Part of a small language model's weights: local attention windows, a variant of Muon for these matrices.
Each number is 500 + 40 x the weight over its row's rms, rounded and kept within 0 to 999. Layers, rows and columns count from 0. Numbers have three digits each. The size before them is the row's rms in percent of the matrix's.

# layer 5 MLP down (transposed), 960x160, rms 0.0907, rows 635-721, columns 80-159
096:459519460475493553475476516490503475505505453466517562625469432517510457536513476434483509487406464484480472514494466485496540518481492501489568529521519509517534480542554504463507568472583541539535537550518498461466499498542495525456496458
097:549499492554515489474539443485536476508507392463485598490445414521531453504470556493495474587516430521527459489543503581447531433437535483478468492510528499458522513560553551510513526486453456502565550567475559477546511573436498547540459605
100:482527484517462479524550469548525547440543556503431499504473531494528557463565527469447440537497483565510517488505516565534606536497471475460467494499474535541507530527510525541490524447497490529460557451580535556540468471542529478469443577
090:462487487502514502561449411515479484450553538561456493450433531467480491527493528478541527441497516501461440513526441500558441515530522502472500543499548422551423524476457511452523540537454521408522522525523480514450508530492507462534585490
097:545432412513426523444446578478423433512510495471507490468536506548481525494545421515473438477523508492473525490477493574521486496564550473419521557503439515494507522508515523450494434454470484530466461487504452450486505505498512438554527566
097:431539443465472505481493490515494536427442503490517467614494528501538406467490487498504464531527582469477485518534458590547461605497557511467490581507437474509536457512474505476439509512543489549533448541524521545445484476529451543492505506
104:467457510409516560499518538506485464479576513475547421415431506524509496475473519502457507505546475454474513543409533511508514537438545507472477526498535548532513462505488512517535489477520495529426476508584519490472575450485486463460522520
107:451449485559482475516466474513478458459450516444551513517473469479540501551510520464485559485513484579530500474486609516570555516514514500537508579448441542478482546568529495411485552509527473520524479469442463513514451473439497502457459456
089:475537493469501529543513486503467490478608517540550502514491445506428597516478428520493468551505516461475550493467494503484571570483502529567556467495443497492539402510449468465440505553508506477545470502463539471500525464488456537447534549
104:504511525538530443494469522491473527439498507493445488524506371447490493556483564476510505499483549591504481449531449572495569513504548509495489508535528504551422548457531452454556495499505571518512478434477509431491552548437562535432526493
111:479441514460490470506427520575520481539469561523558481490511453491478507433459551499456481551436490469565530587413442543484493507428518560426468528540531568530437522469478472487482546544565538544530530528536453454411474508508519440536464485
097:501552510522551456504592521536445533501414499542452502502555458473584572474455460443601488484449441561579505545561516554489488532485427531562430487485467514481452458484513482527479518507497535477546550493489465545449462577458517496482505555
099:461489487470468470471488467484453454554577503488564603529557489484475558520489487438515512547523540453527489518510523497407476495532495518461444542486525533521518424472497462448442465557537518519495460490495508440464457443446532513519557457
101:559511534509501495540503469454547507408493458475557589522454475464557565514533486498530434531477550570573514432492511487519554492515546549498527466396492571546499472518480472530527512477490487456482555548548528469558515549511509533537500506
112:477514507419523516498491533460483503465516506457515490543521512535510553540507496568464518455518454534433465512534504492460430467435474539508448502458453517511465591503502505491466497466527504539477456556472530468491548454518403525499519462
101:494563505439558541478570540449571599431514499478499519452511532473471516431512463461538435524538457460470540539522442515461456505478531445526515466501462532502524451595550511503496495486533464481461497477594513466418450544533514449458517522
109:500501484472478519498551500440462508417516577582499573560472472485429535508451464440438525500479402508483520523551490518517504511508432503467444510486456463489513580500520520538533532514478514491533525514468544463533565477548540497534477497
092:510516495442473466446530515533504497508422487511502434561518490522550474501551550498490477453503492481535533542486484437519417457494515445488570498508519506437554523483551459480539521415533509566417458445575489497488492503574514482509471503
109:483511440534475444437475503517459515485449512472540424481551529449563473501509511436502493410496440485568524432579416476536521507585500546525504494562439587445495532544456481482525450480501514472491534483536431484502546524514489529514437498
105:491463491381468526425466465470526511542504480487483502460499520515569533495513450513418402448477424475468485481423477498500474489488466456520555512478490468537530523491535539481489560480516473464504520484504472517493546469497473460498487466
113:471449516544515484586490526491451498566498487532550547461504507554480529474517463506475493544493485496416491479561528459491479533453425486509493522493544560463513487584463458566575488418483482572504524559529498607549573543504496583531530467
097:524457487504474472535504522513517489532531476424497548459538525437502521491528475446410481529524503533462531588479511477601520558505461539528469467483504494485479420516524454482460481521463570513490538520535500549543488486482509504466524479
091:580508514526524544487504472552555588542485498497431442442486543550510441427487502545555564524480495489527532505542464486464503480464529498551516482549502511534509494500532550522466456585552502561452523468474426446484475554534425470546549474
104:500457478535479481492510440466549461463509423571502442459516568508479486548430506472456488506513478532528462557445486562502536450511600480477474459475557506496485571412525466556543485455520501536488438512474450529527510492570438425470458507
094:495526524541435566525491497485490481551497495482481507441455507507574432550572550456453488490502552519444517399401493537463420511450517499510511559553518466471510461488503496486579486488547549434502542535509525563519447465549531500454532444
102:554513455488471512484415463552496512463442415486495468511507487573503476499553474494459425473515482558573546505606524565485483474512467460487524517552499537536569504517472512463541488503461546557495466492488523457493552542538486449491485444
102:529492480484496519567468442518493552442529496524477497522440508470566522512482440512489519408478471494484510468569506474531507531383473521493484599490442508468492458529555519450566559475497522500516485452441493469507526563559441479484443469
093:507538492502457556441570573511521489533435479485508476475577519492454537517474491509502528396457497496534521474455499468463436522556477496488460421503533490513487522496459508499445473481434540509509527480577481595457564557525408446488479527
100:476454508566541525522484578536498494437504491482431459519544538513446485522515548533544559470576468499517490483499434499435510508537495473506438515491551566506539521481523517498474514527517487487478457489552507387465570521457576508501460534
103:534509541519467453556490457502515501481574511499519506502490398454471523556501550434465456458544463474488559538530575571451532439460546515482538562528516541503521527471495531453520508515516550518553453525439490529504560427534577532504484505
099:525488605545513539494542489523479448468424505474590565466490450513478521484496451522445473511487507473519437515501516525519520482422543426444520515545500485555498503472521466467438538506528495502496478413496457436578579507489485448508491476
101:482497432454497520580533521550494451492534520510558423486490470555530539539544507503474510505475485473545488534496457477534502530489527531466549555490519545486490526618513472518509522539567462516541501423483485461511485522515459535509456540
095:553534528522472557449564444453519478519533507513512520468494467454470525523555462447571550581545429527497473469477541549496435553471539449521491491493490417464469421561493489488486514571519478433529496448520519546558510477524480485454523507
104:525472433402521502516520516507493453488507387559528506579474533522525522484509524566540527512424524535528524492531546502486520515487544482500492483543468497453482556520513487567537584462522587470443486527439509532524507507528536457518444520
104:491493523415476462546470569512461489479548478541443477485505528512555508489531445464460523566468427504501538494460458441486554498421445488461434504513558481522590466487426470556521498455485551434449543532461521543528537466500567540475487448
093:440521452515475477470501529502495561498565525500521461514562504508440467496503562470465503538453508434474455583477535527599556453435518508537465492564525510546481501521509385416430481463485471509554547487490527529535569502523501454575477462
098:576537457443531506581487498573488407460537472487579464450449544573528555510524556586487507454487530510506456482511491570550476477480495512488499514463517491486526490475487492499489466534429498514426423489521515456477468465532534518550503495
104:485523478524567472494532496531534464469514540592449563579493543494483502458491505532366549533530467522522409560553491399467549517475496533449498514532522484557460432453499550472467576519518526473535493528551506518473601467474470486531531498
094:534502468504516472524512472538516484521538505450488495489511442486451520503457477516436459534495410439500470542528509487464511525482487572442517520481487559497522441552506554521529498572539483459457420563509416460466484530487476516526440473
103:429414477484501528509477438500487544431515534525453485438475498500448469456482513518499507465458508421499446496540537481459571560503516498497508477517467519443506487562496549527502455484452500491498539474409454485543465426540542518557456477
086:493485443532443537540503456524497473491397520482456542532566430588495485580471476422487482505477510538510479513517518489533541512488416500440518520461418412525547450554481470508512519509490530543539534567497594490548536500495485400417482504
087:475414553559511516427477489492531544482494449499504412507492491567513498541519494514508505520504487468501491531509484518534566474494538415465479484480573465488476576480584564452601526524450467554544490479481581454514538478502531503547569468
109:433483446455556478549488504524485504474471509483454507519537538470501523443444567510557555498506464459588496472529474519396515507494539469542544443509429434456552475401515538533538556494466491483457463542596522528483465529472502453521534513
102:533528441519494487469521504475556461513458443471491469491479560520504507524490549525500469473551545512464484495467445489519506486518523456538509549456499542507465525472475515403498518479502506495446500485545467510496466489530463525535458532
099:473463590502544504494517516506522501502464473472540558506449504516517515491515439488532539525480455482500420521483441500466586508508531572509516545480584629456467453513489553476474471486466511595515460503497494558490552578502574596536488548
097:476472537452540517469457456535472488421486537486467520463388469513480568513468449502510546454445491558457557522550493508542481411444524517456521503483595494544541491543510527534487488565573534485490545515436499507453445483507486441527431483
103:476499475619524516559552495446545462467498486514559448468455509469479532497536487494488552591520516525417429496535510489556478549476499503521509539470505504533477483525472502411472502495507541456582429510489492464566442480467570501499468509
090:449497435472449493491486474438575509462510455513498429507560477514509448474450494488463442492499466461447493475570548480451465562467507464434489538488474596467531392439406524535525510550516501418484426513468513489497545554450528504533527479
081:442466489493502470509561489417548499467491516533484451510483463460454524546556582450526472490524532471507511490543525485544436481505480464494516476520463521457547468509467524493492516429511510490493492518469460535455478557467560509517542504
103:520466489551555503423488490531455484506472513535484533496532505391444502474512506453484517433571522523551515547524509539482473463508538560517557504555517549482447504453507465516453499484499508479405466427500439573475545512497561463487533450
098:487549532390486500571445540502497454524503504528451496494595455514504518508524468517435496553487568454459536487488479496529542481553602488499536502547533501536489516506602527454522479579454500569445485560526527454510478506539510550479505465
098:513461532472532502512454526471508499484440512548509479489477493551567453557460449462557440519448534571524564490493546520495506422457495552516585478433516393555496517464534498515451441486493483467518449495480476418486509495498504441541562469
100:431565408513507506439586511488455457524447604511492491553534487519498451500438443503493476482487474542519548485478499510585484523537471442567512512519546459520525486468492537482491431477540495506521479491450474443541502484545462440463541481
098:570547492519490487531474510512530498488499518587515523528532418497519499583512438406564469589525488547498452472452490494367486545526529468505482476477534512452525523479478539530478510477429442502516365548493537493462491492499453492453513487
111:519507453484531486537484517525477437474498539496536438506482451530532580501474529502557517519470490501492539420522541555497537492536519453499512463435562523526433547460423512504408547482482513521443530550463451429479491552476488431467448505
095:485455530514555553426492564455462454451541535525550462551448515555488554504514555514542536528494452447442539466534427489460545505445409474527506499428521460435548503499502522488501496488543462552482480542503535480448550508439475514544452467
090:487496550518509510590430545589490477470506577554454497527480559509459527518456504492544540507515486569544505515497475506537464508551488569493510461516498449547549459481375517401441486523435528504522522549464478482479500401509483484510484442
103:433508514503498521475464440534491395486433478513489498516461529467439568489492487493487528511486563506451436512480438513525520499487511479489528522549461468484534516553457527495494458516524510447512518467491531510547493473621493419493492482
097:556519478456457512489500485535504472492530519568476500525561457454499488477446492531513446491489592503547542404578442469488526602530496590508541535498454519545485502502558478470470434504518485531493477442519564497510444495453462477495465529
103:477509531460472443437495463509534522490526428539449505492466471588482420484520584537458517517455482469505439540453526461448486503538531476548570505506480441488471471492541473567436413516455501514430473472529520624505460478493509522471485444
091:510510494482470456471499502512544490566529469516450513521539452522495494503511518502485594537451607432538492466531479478498488455489450546485544518561534503444636580455417507481490446556440495506555476443572538515491514532533490525455477516
091:516493517463477512425567459525496513502465497526505550506575552536532533509448469546459441488431542503498392601545453451535525485457430517502522524482524429509480482519472402506413556540465469468523530497487466505566497482497447452483522439
103:436456507544537456461492513507489485524463539469546548507446462559476417484530454520507502485517573465528486432498392478436483469499509494517524491486487512556473550489516597464528523572538586448473449530549419546517454495519373505458464493
106:506524488520484482451543460528463498470502536486530542462528423501540505513432552507486521496446523490492511516529511479447491578553542543516509475478484439517503481509554472529485529543439509492504490532535578538505512428486470508493473520
092:466566525488553453566504481424476551454455471522489477583561491502528489522463505480470453481447493447515454486478596534545460483474499457459548519506510511449513498494455416527546559513550511443521568480532503448508471483512515566510525496
088:554538508438508482481526480474535507450448472487522519525494556485534489510455508496466508547521538461422515576457494541514557519419485462428498536500418523485431510559526478399502502494537580492502533467490449502518524451379474549464496500
101:470510509542467527463473527520536515444495516443525484518499537472597470461497441484474522526506560549514501540552521521530485499442496467464615511559500549485619432571570479444515458486423520496476478510492492452531457456486475545504533514
101:486554507511516555524519576543486479552490480541503418491480550463477503604475560500491464456492530521477440546429470489462506476491552540557496494444535515477461538504492458480503577560518496484449492476455575532490499514451507492522516511
100:453439543498474440494484489535551462497487513463519451528529549514526509481465507397426514425499476469538550526532606421506457473485543465454502583538451499507434486591568490521509506477514474497467539552472471495535502445522510464536470404
097:456512523518506562473481554511535560523416505519513515487509510504537470519472565558491466472482455488471465555537484501609431465464569549562508515445542464344529488568522504545483520517436520526479540520530537538408493500535467440494539469
086:448547493495498459536416491547490500521506538526474456469502519522510481549490509462480493445498510463493537523542519529599518512499521536504506549491494495501457501531555510534478522492493439505551488476529495424465441535501508444506453487
107:560564498491504610496475431524522480460544497534475508523552489511508538520496499610428484427522544517473508500504513508502540510458572511470529543518482535392517491427443487494516469503502576494450513560561562431556509474486502511569505468
107:604544486412510520498463525550488563445523473507475558514430540461507543446451498480392438528472549498466465554503522524453525556428462533456495569433505569530515487537422485504515479527492489498488479468469549506495470455418457482443505509
104:477520441498478506548489540573516465483498531462562500468473507484504464480480503488477469418542557539514478539510505563549509514465492532438556558528470488521546440521461491555564512495471480535490521533438535483460533533465475477482516491
109:499516470507498515481462451480524505469648516439479526549551527492480443581498478503541511494539580480485506525508548516484557489454503533353487478493502442525480516501479475495475499484502493465411544558429480480506484532460544532457520491
100:523479516461517507463525468574436509514477458420488481493485496497528471498542508456373405425515524501445465492508487477517523483475546504431496543533502547455456562506504443425509582529518521486461582470491544484510503465497554559537571499
092:566539489498500471486513459512485465541471536499537490435501450478531528545486455474486504418517509543480542496520464555586499500461488473415513480476491571460544434471524452455518540557552506485518472551507524524491515477514494434548590508
097:524525528517512531533555497424548529450502489511439497580525484469475448463549553461520523544511474486497400494532528443519514505494496494467565491497418519505496521435539512485444531488469468504465421480511503517437475481504470516546514420
078:567470576507527422500475539507452532458485485549525549487500504540536491486488481492511474493508484489547469543480558460485485513486439498457462467522515505509530526456479488444481482558469510531466491460505502470464535464406580561512530503
088:505480496481524505546470508420501492477490532515480510480560435434503524501409416442477487429555500469444540529560528488530508444460515535508487548463423496489565575573478518521495502557476500451541502579558462462505565518479551511501487532
105:472528470495476470530562517554434508553506519448413525486521535486530453479437528517495415444456542453507582546602516524418531477399457436502477494427492526505543555489554439426506451461527455491523471424545539485552457495475501548495494508
102:532505527477524487480519519455428486517438544548444543491464508461539462532508495537448511527527557557456571448507505552489415505569520571457477495531545475441511493464480518552583429498452482527484454552476465537579508417515507486493549473
102:497523447560534477481433469477577455491525520544516526489437524526481482491495494442536476473536410494470510486515507483512474433516506544582517477502557563432419508460467456551517476496413486521457515462481457467482557448431474521462436464
100:529519523457507517480537547516470492437498466443437551468430482399489583462532443456492481483551513479444419382527496494504521532435471525460464496564494489488492517487481501583483455545547487458448542513446501513492495540446478447537441493
100:536536518505455480503488501477481481445543502484466502441460499565513522468470559502515497594522454441460574471476494510468573474543524567476477588505499525498476460513566439450448469570495457490481441470431495531464520511474487520465481475
104:534533508573501506465436507539481431528449496511466519560559491404509457481509451450556484531478513542534490501434496438496449508543531480549456508563536533449503464513473476521493497516514489571501478495527414503459538455542620495556489496
086:531545431417487569525542487500478552486515510523480472495507463467554476551586456558478489469505470484470488490508455512461466498523537486409447491519531551503569464503464562464496443490492463492520471553509496543534547519532494541487435510
# layer 5 MLP up, 960x160, rms 0.154, rows 636-721, columns 80-159
099:579552475532473469455527441526472476485459437495539541525509447435552509471548567550569524528520490516528502534569428458536523475433590496483553473536417474434503563529486557568533557496474480505513532519514556483543467444442443554560444533
098:420495559464530528510488505613476504512500444541520516533457469508523488439454542480575596499492467500558454492490420528581553516461508466520550459448514487579476458495528569459509505503462515411465435471567475470457467510503493556499514485
079:527494525456490427536526497515501513467535463497459509506525505508527497561482512420503461502467425509515519495454457496418459514445494485565407566493475585533510465449521503461493471543476487456432487402525519540485555484392483467519528549
095:529505472462483580531467523583528470505509489476525508498523515454493509532545509514467519499492447521527544463568507457581465524457565550498527503487482464555442486516450524426495525456430542446470472490448486477430534491460526444497552470
100:471565408489559521513494444528532482586464503539446462489543510491449484496556567578547539513474479548561518482451502565435524571561511478519537483476533506542456449519519420525463515491569549510538523548489490544524453482524486548464550530
103:503535457501441522487452560445462502554538471478482552481431392479525560471510485406491569513531509470535545513458481440468531539466557554464476555486450579497478479450458487506551524523510490531476512512501503526432570541522486523484546446
119:511478482557488514503499458494457481511479547508510492537525537519571505559523522466510506454590508528489520418501569519615509460542528457596469543501490515494437525537509595470450535500489477493441439451464457428594514508439483481504471550
092:527501480556484579447492528446470517522527477563467499463516465450490518508588498594526542566482571495488488519504619513422469495534508495490516522525505502525499504577497500487504488470454502447507483443454461529486536586472556511524538523
107:483506532562488466443489490439509516473481500503515484563564419544483549511460512546448488413532590569499474472511491486545521549543493478561514476504465507503510502375474430515520517527480590450460500513530580423467533458509539462537535530
114:518558473462521412488419480484461478539474605506528525514437422463488494485502521585440540517505472450516415579485497463504525494427530530468495462542508547519495455439402495519489502519527525566459501542565456461451494503496512523532489498
096:505501532557516472568484446554465466546520469484549465447564580542522482533561515494458506519492451509504546465471518441381449513521440469452462539443478495527476488505493538469533530496500504515479483585466491483436469562490472501508482528
107:544493480487510494423464498594551463534507489499507473435486571563494460573526519542568423498554532548513512473505395522454520521449545507481469462442515510533555459460526481473501421442517539546390560515558496462510526483460490531537570534
104:453447468497497416488556557503492454529495502483457513484479428477532535461464472540493465450494494567561471495524451524521605496483512515528542483457531502491503526517438514502562440508542475388506576477454567510527564488492472517521441522
112:506509501453556473510471495488487479545550545512527509590480538500507602419491536521468527455481524531473497530501470487478464501535452500487592559507489462453453521435507554477456373520578555448494514452501587407498492499466462551483500562
096:514505442552550491477507548516462510503476544506430527445495529472514511456543559537441492474563459521479509451445496500502500468508501450537427571498548472499575515529500552457600512462515478487468436511556504464537523492444518537523501456
100:549560496476485536442632556502399521515508505558439485519552546431509469499459416528474461551492448613502515526559457562440471507528491504503503540567574446532519555420467531525507466493508426534495475493469498502511506517526555456518482478
080:515474517579459466548560496470457500518502461573481525524454473533473504488490468481503442471451498545562522501526531442502472476532554491496580607543436446554527565535462506538531447544502433581535495451565503487508535458499552520498487491
104:479474452503549493535454489480517565481504534485511443466639442507494500506487482535461498506468536492550489522462508537519455478549456549513449468514487467462509492524549536480514547425519531517517545482466556521503508489548467524516515537
103:501491474513485504446557508560516499470553572484513517518455503559484512468523486568509526463433488514544489469519540482555402534457423461561544545475468562518481511515446513514465526557495403506487568472486462492439478393474419466488527516
117:497495505463487468487496536467520558531561478561540507605519517438545505442516515511498539518438518459432457444526450457460485523485469547549583565486511493394503541441461511480453482508562515474536530525507506459505484526514504518395514543
098:461550470503509483546520521506507501533497487485420540412518469465461450517515493442460488517497517531451525533479450504500489570522464527573519512533390483526457490462495507518496509532374472571493497531565536546496440394530491531543574484
098:456508471455474516503474531440499478493527561488464503431484498534553525501448519544581553561415518538449604467405443493500518479493524503541466438531467456528516531483533499507480484590486528504503476535430417495513525461491486563471530525
106:496444465531505495504541555502444550418528540523512469445462488513407504435514508512485570488566519442611493489470536561543475476442494487486514503468549526440508499462516418585493545497440468435464478452558473442460524466516517460518516475
089:501572551485517545498485533501420498522531441501502488452494552527536523489490527456569505450537464467514541546425464591479459455526470439460530531556508458501441504456367500488482458514529507460539571555539506575520441481451460428476429523
096:567463486424494472489497537493489464564466530497496468547479466481510474460528528510496546449523528468536587462495472492453486468493622495502540484587417494484542530495472458546506427566454496504521481467476541511512488551498475557436475555
103:449464545438457557487470492486477535576583459474496450441497468496545481484545545457487466542493492542485441502595481462467428484586475494511473483497506485499503494515424534509531470514476550545491484427498572523561482552563469530500487483
092:495524483512433486520489533528454412476595524567476525474464516493501498532459500502467515452470460500559470439437529488491468540534550511469533492509462405548500498464541476546527525459522505489499434540532512534511546446518450462495492545
098:497515489468539456476509515455492509500489536531552499486501527465528513513440488516494468463543460442406513528550518530430475518551462613480538527482553451480535522494526483568510463543455532484420494544464488581496520451511506503481452512
101:498516506525544457538521520489481482439552514447531572517514590483455552545488472465489503488445437499508519495464515488511530556516503474498450467531480530528520473540623470498505514448588534493468538445516560473495525486547494521459502544
102:489594531546529449519538471509461488526485439457427449550452494485480529474471516477506534513482491482455479532517569419495543490482560427510504497519515488567480531460476462508468457530577477566479533475533461428472449511546480487482557475
111:557534505510602519573551511505468547526512519469522463537586505501496551484521516558496520459523514469520490591565529503534477557512500521491449513485529490433482503555510533496538496594478402556533538492479538466479473400465465503513462519
099:457542424560458510498506493522472427480445529548515476462505526496450573502462524524534536481500502520436534521474507493500535479419550449460500527512506480516521464533507528472488478517489505476509535528482487482446523433483494520433473622
103:495532505421595498533489501523519570507510496537532468527513519572451498488528488424527449479470522506464536523476477570420502520575502518462565514549491554554460562457432517498479538469477525497468496492542498600536446488522494456487520447
092:506504518517518472495515575500450467483563508570524579501474513469465515461501541451488524557513426488514503511450483500543438553501464494540424456423505520533543517442530553444530511502485568561592549498481492472542504459537469493516524480
105:457373517441484454581486468509459504530563528458475495500545540489486472452473546568465481538386562481431516522560457459530564480502444528456441491587474481541484504442526496477436459546473495521526491465457452564516471483465465534574487510
106:501594500529509558509524471506525463501446479523563481476463602496530482418465480570537510489513549496475509526535484501488529513522522479542477549512518455530518503482462434462455486471480443412485484500474470467499462516512605498533523462
097:498515530502513520479526467504558549496526430491452461452508493465502579479475524530498462491454532499454520495527476455393539500511536453500517483494562451492407485465484503533457499528498494451463484482577545489441510487539521531508487503
092:514497506598513516477564498511456482553527493536521498450527498468482583505591562506484520561467450501513463472495547477465466517559489489496499514482532478518468480547527473526542496506468538497498496537485457527530485546477491501506519586
105:501537536504471478507424496415519502442486490460494529539491512523493526468548557594461421480417512477497472522546492556482548517391570480511530490509537537461484491478407567580492490478507510451474532508493468490443523462543490474549486489
090:568416465551490545490507481488443466511413501510471508444496489523466492527549599458531453518501483482495594537518465514561436515524408492500461470490418483542545467475528539484492543527489487469505530503447612492480519458502524475503483517
091:516518546448462506520521527443504558463539489562421464436588562475559516532477532514547534534515454480447533554519475436448488427467529518476465466432504545506516561494535555489488482530520498550501455473505460445513549478502434490475499566
108:489423440503501515555451471554451437484534472451463492492541489464555500439495539484452559505521433485530383478481544496458517538518480484478496539491533464489402442519451532502558510468506559520513469567557521498499500516417564509438516501
087:455526587575382507509503513525520504541476507522541559556437495483438454512538499553567400462546468473543506425473466476580487472481427431555447547523478512486453513444484508452499506458571502523481507487570519480536474500456560461488497556
106:491517502511464469498479504496485538569443540480538478449464510548518496522440556473514500490485504490510487496458542484458475540452540582485462495420457517440498473485439508519521496482450536521453513438513479495493474496500563529510505538
093:554514598455471486509512489468526468516504432435558437513502533491447453464480508539494490492540535543445493572510449437528471461515504441507506500510554490482496462419492551480451545440536540506519520489515536499475428441465539480541466564
107:470572462574514482492572461500536429478514514462540481471474522453483524520452500465484530437478545525432477442499508475587487484463519490454500556514508525502447517477473498425525495468511428475551501503502554459507500415522499512472422474
084:467532521531438553436463529444489492463483445554456462535624453489506482519486511522470482464505404405528451449503461538526477462501443441526501460456454483518538523511416444523534450592511453453446510541458481448460504540473488498500508479
083:468500476535497479566599473391503498438483459546484510546538465488492446563483489491487479558491501439491543458527500478505431462562438505468521478466416475552568542433487520570471505568497494542404535532496449485419487457542471513472490492
096:470441511554544493526526515558493508488484489459492544494544452459480512497459518513511521521492510480529461515505515557501502519452501624478526511540497460533494540475508491536507457577543461436433562540550469462465533549508434440451512525
101:476496517464503462491521512513495543462497513520510479548517533451445473504519542424447499459505499458508467509532548503496460473453430533455503522579497518541429482518497503524543478607523553492421504550494519555490515488472413530513484491
098:472489458541464472544471569496527529456551552522516444456442401516487515519457516503501555483521535533462531488551532568539544478576503572523562531554527399498481489497461561439551473520440477478518540517538455505471524499542570480544586500
089:480448509512565475559449599513471463508502544597554467538466504488543560474454534511419513564542444451480492455484464467529522521522527556455523427523489524428492437431501486486495510555545483511444505512489541577512499574501555488528502526
098:529487481547480488623470485503505486496505508546459526475520540430517480452479543489500524436485497517484406516516434530528522477443529503484482467512535568489532519449531488509524544437500471503476434476507542562483539480486460518559461584
110:492458484556454473493452527513426469533468427511521498469497452439517422476520453490524540558524432499495592534487520539544481500442505482522534550522489551496505429529398528487463505508385515434484434469457504521528444535477462556441471486
092:604535523481563516520544564444477521546439530461462495553518447462480462509524524504536528545549443547520539525537470521456586500514437506471494525481514456501478506544483548583509454572509497491442492552527557483504496486540452535523431514
085:469474550443516488446485478554528492511500564460459405542510465482517453532464549504501446523566545474451506457470538480521511579468563548449575489433459466546523460503449560504559511519460494551492527438518456446525475498509545500543518487
103:509526466558488568526507512516495524424518463540533555552489459524469515515560497446527462452425529512457463511476544493539448535422458481485448515537525510526493517520511537514457480399537503500552477579551517518509508466475527460493560544
096:522521536536481576489517506561471525574462512514503478501473485525567503415469487532444507496477531488472563415525439487466473532518482451527460506420498436505482486521496504599495481523479508450459482499477452475552545452491511474471421587
104:461584511516432460497416520475490543537459519486499499523539450536498514490547460497449473446545537463418453483485528487525506499490544524510511502439453488418493485502540553528515462534504471479444553469475463484457488458481495548463560491
081:533516555524544518564494418508522496513435524527522419429478483494453459484524454463476492476510534419523533516529483500478483440480492555495529517457510496457457484427405486453488532535503478468527525443493484529504568525557415540502529598
093:509474522471458517538513506460538532558481440443476535464475492509442440459511517589452459500480416482523470599564539431517540555512495497478472445483493477544492494467468498509493547514497470469553537475496476501547438515542536516495512415
096:506478483546516534485439485492590477506447462472454444479455462435415502483542499503583460484493569457514523458542479437459503474536503599485468518396519554523452523443529564528588540555489494466547539510490489529507509526489465587511516440
109:497516477583452461383475476454542485519508476462500433501469530434433524534503521548477546508403497506535525454561419540447598524465525517474521526438543449466438500470464499525533524449544521468479530437495554514462522443553512526471421501
090:491457498473478491508536527552524505507487458549574498535455519478466427536486592493494505574501514484452509514539490445521492541481482598515473441490611512553454459478458542498472465527489491501501510555457563477497421549474536505453530444
096:555558464478512482509547454460541536543506489543515481544493453407424483583525520504507531471517485472464459476537488517582583523525569489546524540550490492484435451536520526379556527488522578520512504551465557554499538559455492477508527553
100:479510547556525464527537494585524482448480566479530533504443527438435514523534469488542572499477552501512525490526479517512504419516514456560474510520521545491546455513492576508545448543426522474524532551512491524497513400539493507583533501
105:482491505518472512518496463497507499474467484511495521550434440505542486451571454562510523497605472475444476461500497498528476582489445438457493470520472574547458482487532471475465491523520573540429555525414466541479485519564489520451512498
103:456499523418544480532517531553531498545444470491521478492488540578501495454526425451485472495525540503539462492467456422506466504569578486484541497526425468467532501545474494478469499545459524476448464571523518509560510492506478555527462469
105:512484476529502548508570543535520502535483513519567471565437466425485503474536520492496478512513536524507466536504542516517501485442485548554531446520579511498544400483555500493496447545501495529435489499491557537521494572458549459449508573
094:476506474450418436521502530438536545535434502512500502548515582490485522509530511457540479498498483483534531480476540474584461504612441499527454519459500520537505512543504485517484580545446370492497539468444475422565506563485511497453456482
095:496501478476487497470519578560479549539532484500459470480519403485500482581514527485514527515487526576516527450440507494537495497459525463491492509485460467529434480531500533523445545484466515596463535536489507461540564462540465477578483551
108:527510503469463416458488481510519514469507498473540519578508556435544467451459515526460489545535495568499467613510495504504436483521443474514493538510565553522496516520440511546564472542484462502479492524454481468510455465419460479477546549
107:541540539563540538495528470535483566500414593469502491508461466439494434434536525519555513471545514462539485528508499476469510569495500469476475530497464578510536454463534505553433489521497431474543511450548495486495441513463477568508516497
106:449542467530431511533497516485510516510497431530530500532510483489542438491526529588561432488479535550514490493521538457490517543451468511413495456441524421484476520549537515457458521524518545529430488463493493489446490517491573553475437463
110:449583539485528499529571511563507492502516515471492519462548508535451441470528501458449440456525470488486478511508540422553532435424478565471499527572528473520472516568483466502519528506398473471513555492504517537504515470491594484477523547
089:491462472541429481411506620486505495523580529473497553482462452522522528442522493504488566539517468470451504543533473462586493475576517483454495549533472501418507504521568560444455512516470478532462527481484538452488519464529552483522507490
099:514496435572500481517591524446500481560510546531420503477440515518491503466502557478536474556566464510542499504541492478484528544494536534492501453477496491475573542554488454481477538514534505587478451452527545524582474504444503493396530559
068:466505427492533573585489436517534501534508522429535424503439484471496500451483494514461448500465518521492508454499501538476531503480546562544549491470478484567542436575528562542528532432493496475534528572496493504527500539601472506480466507
085:462448550544525557488513508524462450468441462545530534458504525486434585569529570492477473572526471505518479429532428456486433469544552433532435450468486487529411466475532502555501538450533516555485519483474548521489484597442487604506431553
102:486512469492562491482502547461498544545545495489491489512569505539467473437572481561424501531475495504496544437534558451470502465558484489462542484452466551472565483435483523477535542465468474379532513530521500525492579529531439510433451512
095:529542484594509436430516447439481548529538513555504524528500542488482486486524410390551485509514462516489520504493542528441486505471508522445497528471489473441543523561428516481490422462504460531570476589485508455525460441521529549497494579
103:496528455497552521515556523478523544481498552487528397464570492556469507535519502499492518493470483545527493450438469514459474458491541535461503568494506559462471544564524471475585438458512524573506505480509516553540534517510542537483517545
101:471510543484468515503463553499539443511490544439394473496467531494551594510473504544426490444539573490438466471443425457499587524518499491467489439545535499504507525507474522517498492440472457471511547512498418523524478493452456528515534493
106:491473543510547555535528484540491510439575546533525400444613475505496486471566539508527506533530452533523550484534503475423485546561566500470495576456515488488489422506514455594528416527557464518504543452545584432495539528483501558485512468
096:448535535458485541547515444466463562588533429512460536503448518481448464481489516502541526503496567489470501421402522496492520571496536523475440393522510509499523487497535489485491439522564483446498509483571483523474464485522526487464437461
090:444474494462488500554488518500496512533502601428514453523465525470476524431478465521550485542600486478512525503471544442517561492482498515471506464530431481472494511531520468490421479507483452547574514558492499561510463529466509542545491521